config = dict(
    d_mlp=832,
    activation='swiglu',
    norm_place='out',
    tie_embeddings=False,
    parallel_block=False,
    init_std_o=0.00741,
    lr=0.00146,
    weight_decay=0.0,
    schedule='wsd',
    doc_mask=False,
    train_tokens=675800000,
    dataset='wikipedia_en',
)
Each number is 200 + 40 x the weight over the matrix's rms, rounded and kept within 0 to 999. Layers, rows and columns count from 0.

# up: layer 4 MLP up, 832x320, rms 0.109, rows 566-591, columns 240-279
# down: layer 4 MLP down (transposed), 832x320, rms 0.103, rows 566-590, columns 240-279
# gate: layer 4 MLP gate, 832x320, rms 0.106, rows 567-591, columns 240-279
up566,200,164,178,127,188,258,201,177,168,189,298,193,182,262,166,295,198,181,161,193,167,194,208,253,248,188,209,215,202,162,172,171,131,267,266,184,228,185,221,263
down566,112,244,219,193,202,264,183,194,184,212,182,268,189,201,135,215,164,166,226,97,269,131,229,236,182,256,153,205,214,65,224,235,148,269,214,201,245,235,175,206
gate567,123,181,146,201,211,236,205,145,145,280,294,184,202,302,228,194,223,180,264,215,193,215,194,196,254,155,204,191,118,186,285,125,216,226,244,141,153,111,191,194
up567,225,211,156,218,171,191,236,200,172,143,238,160,181,185,226,158,230,266,195,235,182,233,193,185,235,161,233,233,137,195,275,231,162,228,268,179,257,200,271,152
down567,197,260,194,225,194,233,242,199,161,249,201,212,169,184,199,192,123,186,246,182,164,157,216,218,129,200,237,217,191,194,115,235,226,200,204,244,233,194,170,181
gate568,177,258,186,188,179,219,234,206,252,135,188,128,188,192,263,196,227,159,211,166,234,242,155,201,208,185,139,346,252,182,178,171,215,143,185,213,214,215,180,200
up568,174,239,188,194,224,208,254,209,200,161,185,123,224,132,201,122,208,144,198,148,208,247,203,180,207,162,197,228,205,210,184,177,241,156,194,181,191,225,196,169
down568,217,219,240,221,308,163,191,135,203,220,213,203,196,149,200,188,233,176,211,220,219,148,189,162,224,232,176,178,222,206,234,168,206,190,205,208,216,143,139,226
gate569,163,152,191,245,226,220,158,230,227,128,149,203,184,258,249,147,259,151,259,223,221,241,176,187,134,227,184,298,159,265,257,146,137,163,160,200,165,156,116,219
up569,199,216,169,148,225,230,245,229,187,168,178,196,181,224,246,221,191,248,271,246,146,248,239,273,183,224,103,110,167,226,271,145,180,172,139,186,136,226,188,213
down569,173,216,228,177,194,205,170,179,171,242,256,170,135,206,232,133,212,195,268,205,184,199,164,229,260,204,234,147,161,208,192,194,239,177,191,186,196,160,267,134
gate570,148,152,143,148,222,151,166,206,247,162,132,213,176,191,214,212,166,172,174,308,283,172,170,238,211,206,126,192,257,202,271,192,232,168,192,273,231,240,193,212
up570,210,206,210,212,235,259,184,208,256,177,234,201,222,187,221,180,257,182,142,220,155,172,137,212,162,170,160,213,100,169,237,261,257,180,202,186,194,213,202,173
down570,155,231,255,175,217,210,112,171,154,234,187,137,129,170,179,196,184,111,193,232,165,221,184,272,162,250,188,223,213,222,235,214,216,187,86,212,201,171,158,211
gate571,189,200,185,207,227,205,204,131,218,286,266,167,125,151,164,279,140,239,215,159,209,162,246,141,193,193,129,232,245,193,245,177,180,158,185,195,160,119,233,195
up571,179,116,308,161,212,217,225,209,135,179,191,210,164,175,182,178,148,242,187,271,140,218,156,137,154,182,181,151,104,182,211,242,205,192,207,138,233,173,236,240
down571,198,189,212,159,207,234,217,201,176,216,176,215,292,244,179,271,171,162,245,219,204,193,234,256,181,155,121,153,219,219,257,192,208,158,220,196,172,166,236,203
gate572,147,218,163,244,187,224,209,293,207,142,229,184,227,205,263,148,163,158,189,230,226,153,163,262,216,207,82,237,219,211,152,109,177,156,153,153,236,194,251,227
up572,202,197,164,235,199,211,179,168,239,163,188,238,208,183,178,231,157,154,237,169,164,253,277,156,174,200,231,298,233,212,221,211,249,315,120,227,176,197,236,217
down572,285,201,136,238,191,196,202,220,230,168,272,231,245,138,204,233,250,148,155,206,143,249,222,184,184,175,174,194,218,241,180,177,155,219,215,188,200,207,200,189
gate573,233,194,197,212,185,182,235,128,189,206,218,177,231,152,194,200,205,283,171,192,228,284,211,137,230,202,170,195,230,222,187,242,228,203,139,215,231,188,185,241
up573,190,180,115,202,175,261,169,238,284,207,201,200,209,252,218,232,220,285,183,224,222,260,255,194,183,180,178,245,148,190,227,206,149,185,254,218,148,124,184,241
down573,206,214,294,169,212,114,192,239,185,195,234,197,187,206,361,194,192,189,204,72,207,200,238,229,218,225,148,181,247,139,231,120,266,241,183,168,82,219,214,118
gate574,188,184,170,228,208,164,231,203,193,158,169,160,196,151,162,142,198,246,192,155,126,199,229,173,205,185,197,201,134,170,207,126,230,199,259,221,214,185,208,244
up574,195,188,188,189,234,165,230,218,290,186,195,227,239,237,227,211,213,175,202,186,239,128,225,113,165,161,237,185,206,119,148,226,158,256,239,201,214,191,222,208
down574,215,189,271,240,223,133,183,196,172,242,198,240,213,240,248,223,244,141,252,157,193,199,163,186,198,164,202,111,189,203,195,149,145,217,202,184,156,255,151,242
gate575,197,148,215,276,168,228,216,188,190,271,231,208,206,194,309,224,236,191,150,202,194,177,153,210,190,155,153,185,123,203,208,185,168,205,212,209,209,220,205,282
up575,257,213,266,203,245,151,185,217,178,190,200,179,215,175,204,168,161,161,172,182,238,260,225,170,253,170,170,167,156,180,257,227,227,196,213,158,159,151,176,192
down575,165,101,131,218,173,217,167,156,237,126,216,248,226,171,188,142,145,165,235,230,184,254,209,218,181,213,138,200,200,224,140,203,218,169,178,160,214,250,213,163
gate576,263,151,225,246,175,256,248,132,228,263,286,165,212,232,272,122,173,211,201,222,217,174,201,154,185,167,219,198,169,229,342,157,181,204,192,206,195,199,129,249
up576,221,229,279,168,164,160,217,241,186,226,210,200,205,193,185,170,222,191,204,144,162,150,160,204,99,282,178,286,263,208,202,239,169,199,204,110,270,228,152,282
down576,229,154,233,196,203,222,126,178,228,203,196,173,163,216,184,299,213,166,189,224,212,226,201,222,185,139,231,251,133,236,222,176,161,256,230,253,180,158,245,151
gate577,251,178,224,256,223,103,176,122,168,203,249,241,203,213,294,207,144,183,168,265,218,148,82,207,215,110,177,158,174,206,224,160,154,206,191,209,173,166,156,177
up577,216,153,217,211,173,184,103,211,251,243,268,252,171,221,229,181,129,168,160,190,211,237,177,187,249,171,141,172,197,226,283,214,238,158,221,234,242,124,145,175
down577,246,209,185,255,308,253,200,171,207,87,174,195,243,223,190,191,148,222,254,187,162,183,233,246,241,145,223,228,154,204,220,201,158,184,225,159,254,169,309,219
gate578,141,150,193,262,237,177,229,133,148,168,188,190,221,243,207,248,194,168,199,274,178,169,189,198,142,192,216,149,140,254,245,133,167,198,208,204,152,188,266,178
up578,281,175,160,207,150,166,213,172,228,167,258,194,246,206,194,218,282,214,194,240,150,173,214,243,119,194,225,217,218,158,156,141,215,197,229,199,239,214,173,274
down578,269,194,190,192,221,246,248,184,208,162,249,196,185,253,218,224,215,135,165,156,228,221,149,201,308,173,169,188,149,158,247,186,204,221,146,194,146,175,226,216
gate579,128,156,229,233,241,177,175,246,232,139,219,209,159,241,247,184,130,199,234,274,252,147,218,274,178,177,101,159,156,209,180,198,187,236,172,166,162,227,223,197
up579,198,219,188,173,244,250,204,135,160,195,190,208,167,223,193,261,162,205,172,190,180,249,236,219,206,186,220,169,172,219,209,199,171,137,231,220,167,212,263,218
down579,251,210,193,208,143,178,226,227,150,161,208,134,211,153,234,198,277,160,266,177,247,153,224,236,181,112,268,219,165,213,212,142,173,236,216,227,214,207,124,207
gate580,188,246,177,238,216,209,122,125,232,172,300,208,234,238,180,176,189,210,213,209,233,218,157,164,200,197,240,228,166,192,239,186,197,157,139,225,226,170,208,121
up580,179,237,83,133,197,185,193,169,235,192,240,223,208,192,227,187,163,258,236,199,144,223,172,160,211,200,204,160,170,177,266,213,264,145,210,220,249,203,253,175
down580,225,173,201,245,203,272,263,253,168,224,208,162,289,189,144,138,294,179,206,196,250,169,202,202,138,214,243,221,202,184,152,192,221,219,257,257,241,174,217,259
gate581,210,268,169,150,227,219,153,192,175,117,229,249,153,191,266,259,198,161,163,216,242,233,172,171,139,208,146,208,202,213,196,153,141,191,191,174,182,184,208,245
up581,134,225,205,196,221,243,179,158,191,156,220,257,156,210,196,208,235,222,221,219,129,184,220,189,160,131,207,134,149,228,172,140,217,155,130,257,198,239,173,247
down581,227,201,206,196,220,220,239,161,143,264,160,169,282,190,176,187,166,249,162,230,251,220,131,301,255,173,260,246,215,180,232,222,195,209,252,212,140,213,260,170
gate582,213,196,191,208,209,183,175,136,229,201,231,185,163,348,202,163,212,226,243,201,171,223,225,185,219,220,178,227,205,155,274,165,184,168,230,169,225,148,172,172
up582,173,150,130,233,181,251,169,189,132,212,206,185,170,186,203,152,197,193,206,193,205,175,228,114,213,205,191,189,233,158,306,171,216,225,225,161,213,285,157,161
down582,221,212,182,207,169,188,182,254,143,241,204,158,168,189,178,215,205,147,198,234,214,159,266,213,157,160,187,251,162,219,190,198,271,227,235,225,248,166,186,148
gate583,196,193,206,208,215,109,178,174,138,154,198,186,197,277,163,241,239,149,195,182,180,230,137,156,114,195,183,194,99,155,232,203,211,168,191,173,241,225,206,237
up583,177,238,265,179,194,227,257,234,155,171,128,198,216,245,232,168,218,110,271,115,213,231,240,187,196,169,162,168,253,225,229,154,217,220,211,152,198,201,238,244
down583,175,223,164,237,250,180,180,165,171,206,200,282,157,201,265,242,210,264,184,159,174,95,174,203,186,183,181,246,192,163,189,160,175,168,190,182,243,237,182,174
gate584,257,192,221,273,187,65,164,182,178,154,226,206,208,262,221,130,195,216,105,215,198,181,199,143,182,210,164,146,190,199,290,143,194,171,160,234,181,169,147,220
up584,189,134,247,130,196,193,181,169,241,91,260,180,244,136,190,247,147,207,259,177,188,133,238,155,211,132,183,242,167,171,166,207,225,171,203,234,253,245,231,206
down584,233,212,212,253,216,163,152,178,196,183,245,168,164,200,194,170,207,141,205,177,187,131,164,248,235,254,165,181,217,207,172,237,173,154,223,301,158,159,131,141
gate585,173,205,238,287,226,236,132,160,167,245,198,194,145,196,237,172,187,247,153,193,232,170,201,144,165,247,155,252,163,204,255,257,203,123,152,225,199,178,184,213
up585,170,141,172,159,179,179,135,135,189,254,208,229,141,192,215,162,106,207,191,191,307,182,167,223,153,220,223,156,211,235,227,241,174,182,211,223,177,158,213,267
down585,195,293,133,186,182,212,204,225,199,122,246,255,195,278,162,198,323,190,235,239,181,259,231,184,253,199,218,198,206,227,167,279,219,260,253,182,193,155,258,134
gate586,224,249,168,221,185,169,205,185,225,192,185,210,211,211,280,172,142,214,190,225,217,134,168,270,178,251,200,160,226,131,243,175,85,241,174,229,163,160,154,239
up586,140,223,202,184,217,208,187,229,202,154,208,242,247,231,149,169,162,143,189,120,216,305,243,252,229,152,213,207,178,199,162,262,206,168,259,138,206,219,223,175
down586,216,192,265,90,183,165,202,191,144,199,218,222,255,218,201,132,243,238,261,200,242,123,170,125,240,231,192,223,222,206,206,196,212,292,230,234,125,221,204,223
gate587,149,157,201,148,190,218,168,131,219,215,319,275,130,203,175,241,216,239,212,246,176,198,208,157,200,206,140,247,178,182,197,118,176,207,185,186,190,105,200,191
up587,208,248,232,139,236,244,227,171,178,200,163,174,216,202,249,191,147,181,207,132,265,231,223,215,122,196,180,193,280,169,173,240,185,185,239,161,196,211,159,206
down587,126,239,214,174,198,154,188,180,141,185,300,210,192,228,221,182,248,264,181,206,189,209,187,172,189,194,157,183,236,232,288,187,99,219,192,184,239,192,200,116
gate588,189,177,157,163,199,171,210,234,266,205,244,166,248,228,255,191,177,247,148,185,196,170,143,224,128,263,178,351,192,181,167,119,104,164,197,202,200,200,183,208
up588,242,182,233,188,255,162,213,128,142,188,190,226,167,151,258,217,227,243,218,139,166,234,270,264,214,147,134,277,140,223,159,216,259,256,158,217,183,204,162,209
down588,149,169,172,259,283,229,206,144,207,251,151,184,218,205,189,200,247,231,260,223,237,145,126,220,193,194,173,214,192,263,265,188,208,127,169,131,168,242,177,188
gate589,210,216,194,168,211,191,256,166,201,185,226,223,205,234,177,220,213,211,170,194,176,249,216,236,235,219,172,199,238,124,217,221,159,185,265,186,183,72,156,227
up589,219,243,201,158,193,178,156,186,265,240,232,205,169,210,211,146,214,163,203,244,218,172,117,219,216,195,257,255,212,143,193,179,158,127,279,244,183,151,191,213
down589,225,155,237,221,165,183,169,205,147,179,202,163,168,101,218,197,173,212,183,191,238,240,128,244,176,294,214,207,192,205,219,164,205,256,128,235,261,186,276,175
gate590,186,143,193,199,188,126,200,134,238,195,243,213,242,241,217,166,174,205,212,191,212,233,166,214,207,210,167,213,210,272,216,180,193,197,273,212,146,235,155,179
up590,163,110,247,180,203,185,221,209,181,198,130,176,157,263,236,175,171,180,224,125,188,196,232,220,156,180,243,155,221,201,237,201,221,197,224,246,173,185,133,180
down590,224,199,177,212,271,269,114,183,190,215,254,232,254,183,165,202,171,204,169,278,194,216,106,165,216,205,193,292,158,204,207,236,178,199,207,205,230,203,259,192
gate591,167,179,281,153,268,190,144,143,201,161,237,216,243,173,211,206,199,120,244,161,230,207,205,266,219,209,238,186,208,256,210,245,223,203,250,251,148,109,206,202
up591,175,171,206,174,232,182,134,222,236,218,123,208,220,188,209,237,215,186,250,174,178,200,242,239,207,128,208,208,208,187,206,226,230,141,264,166,163,202,192,269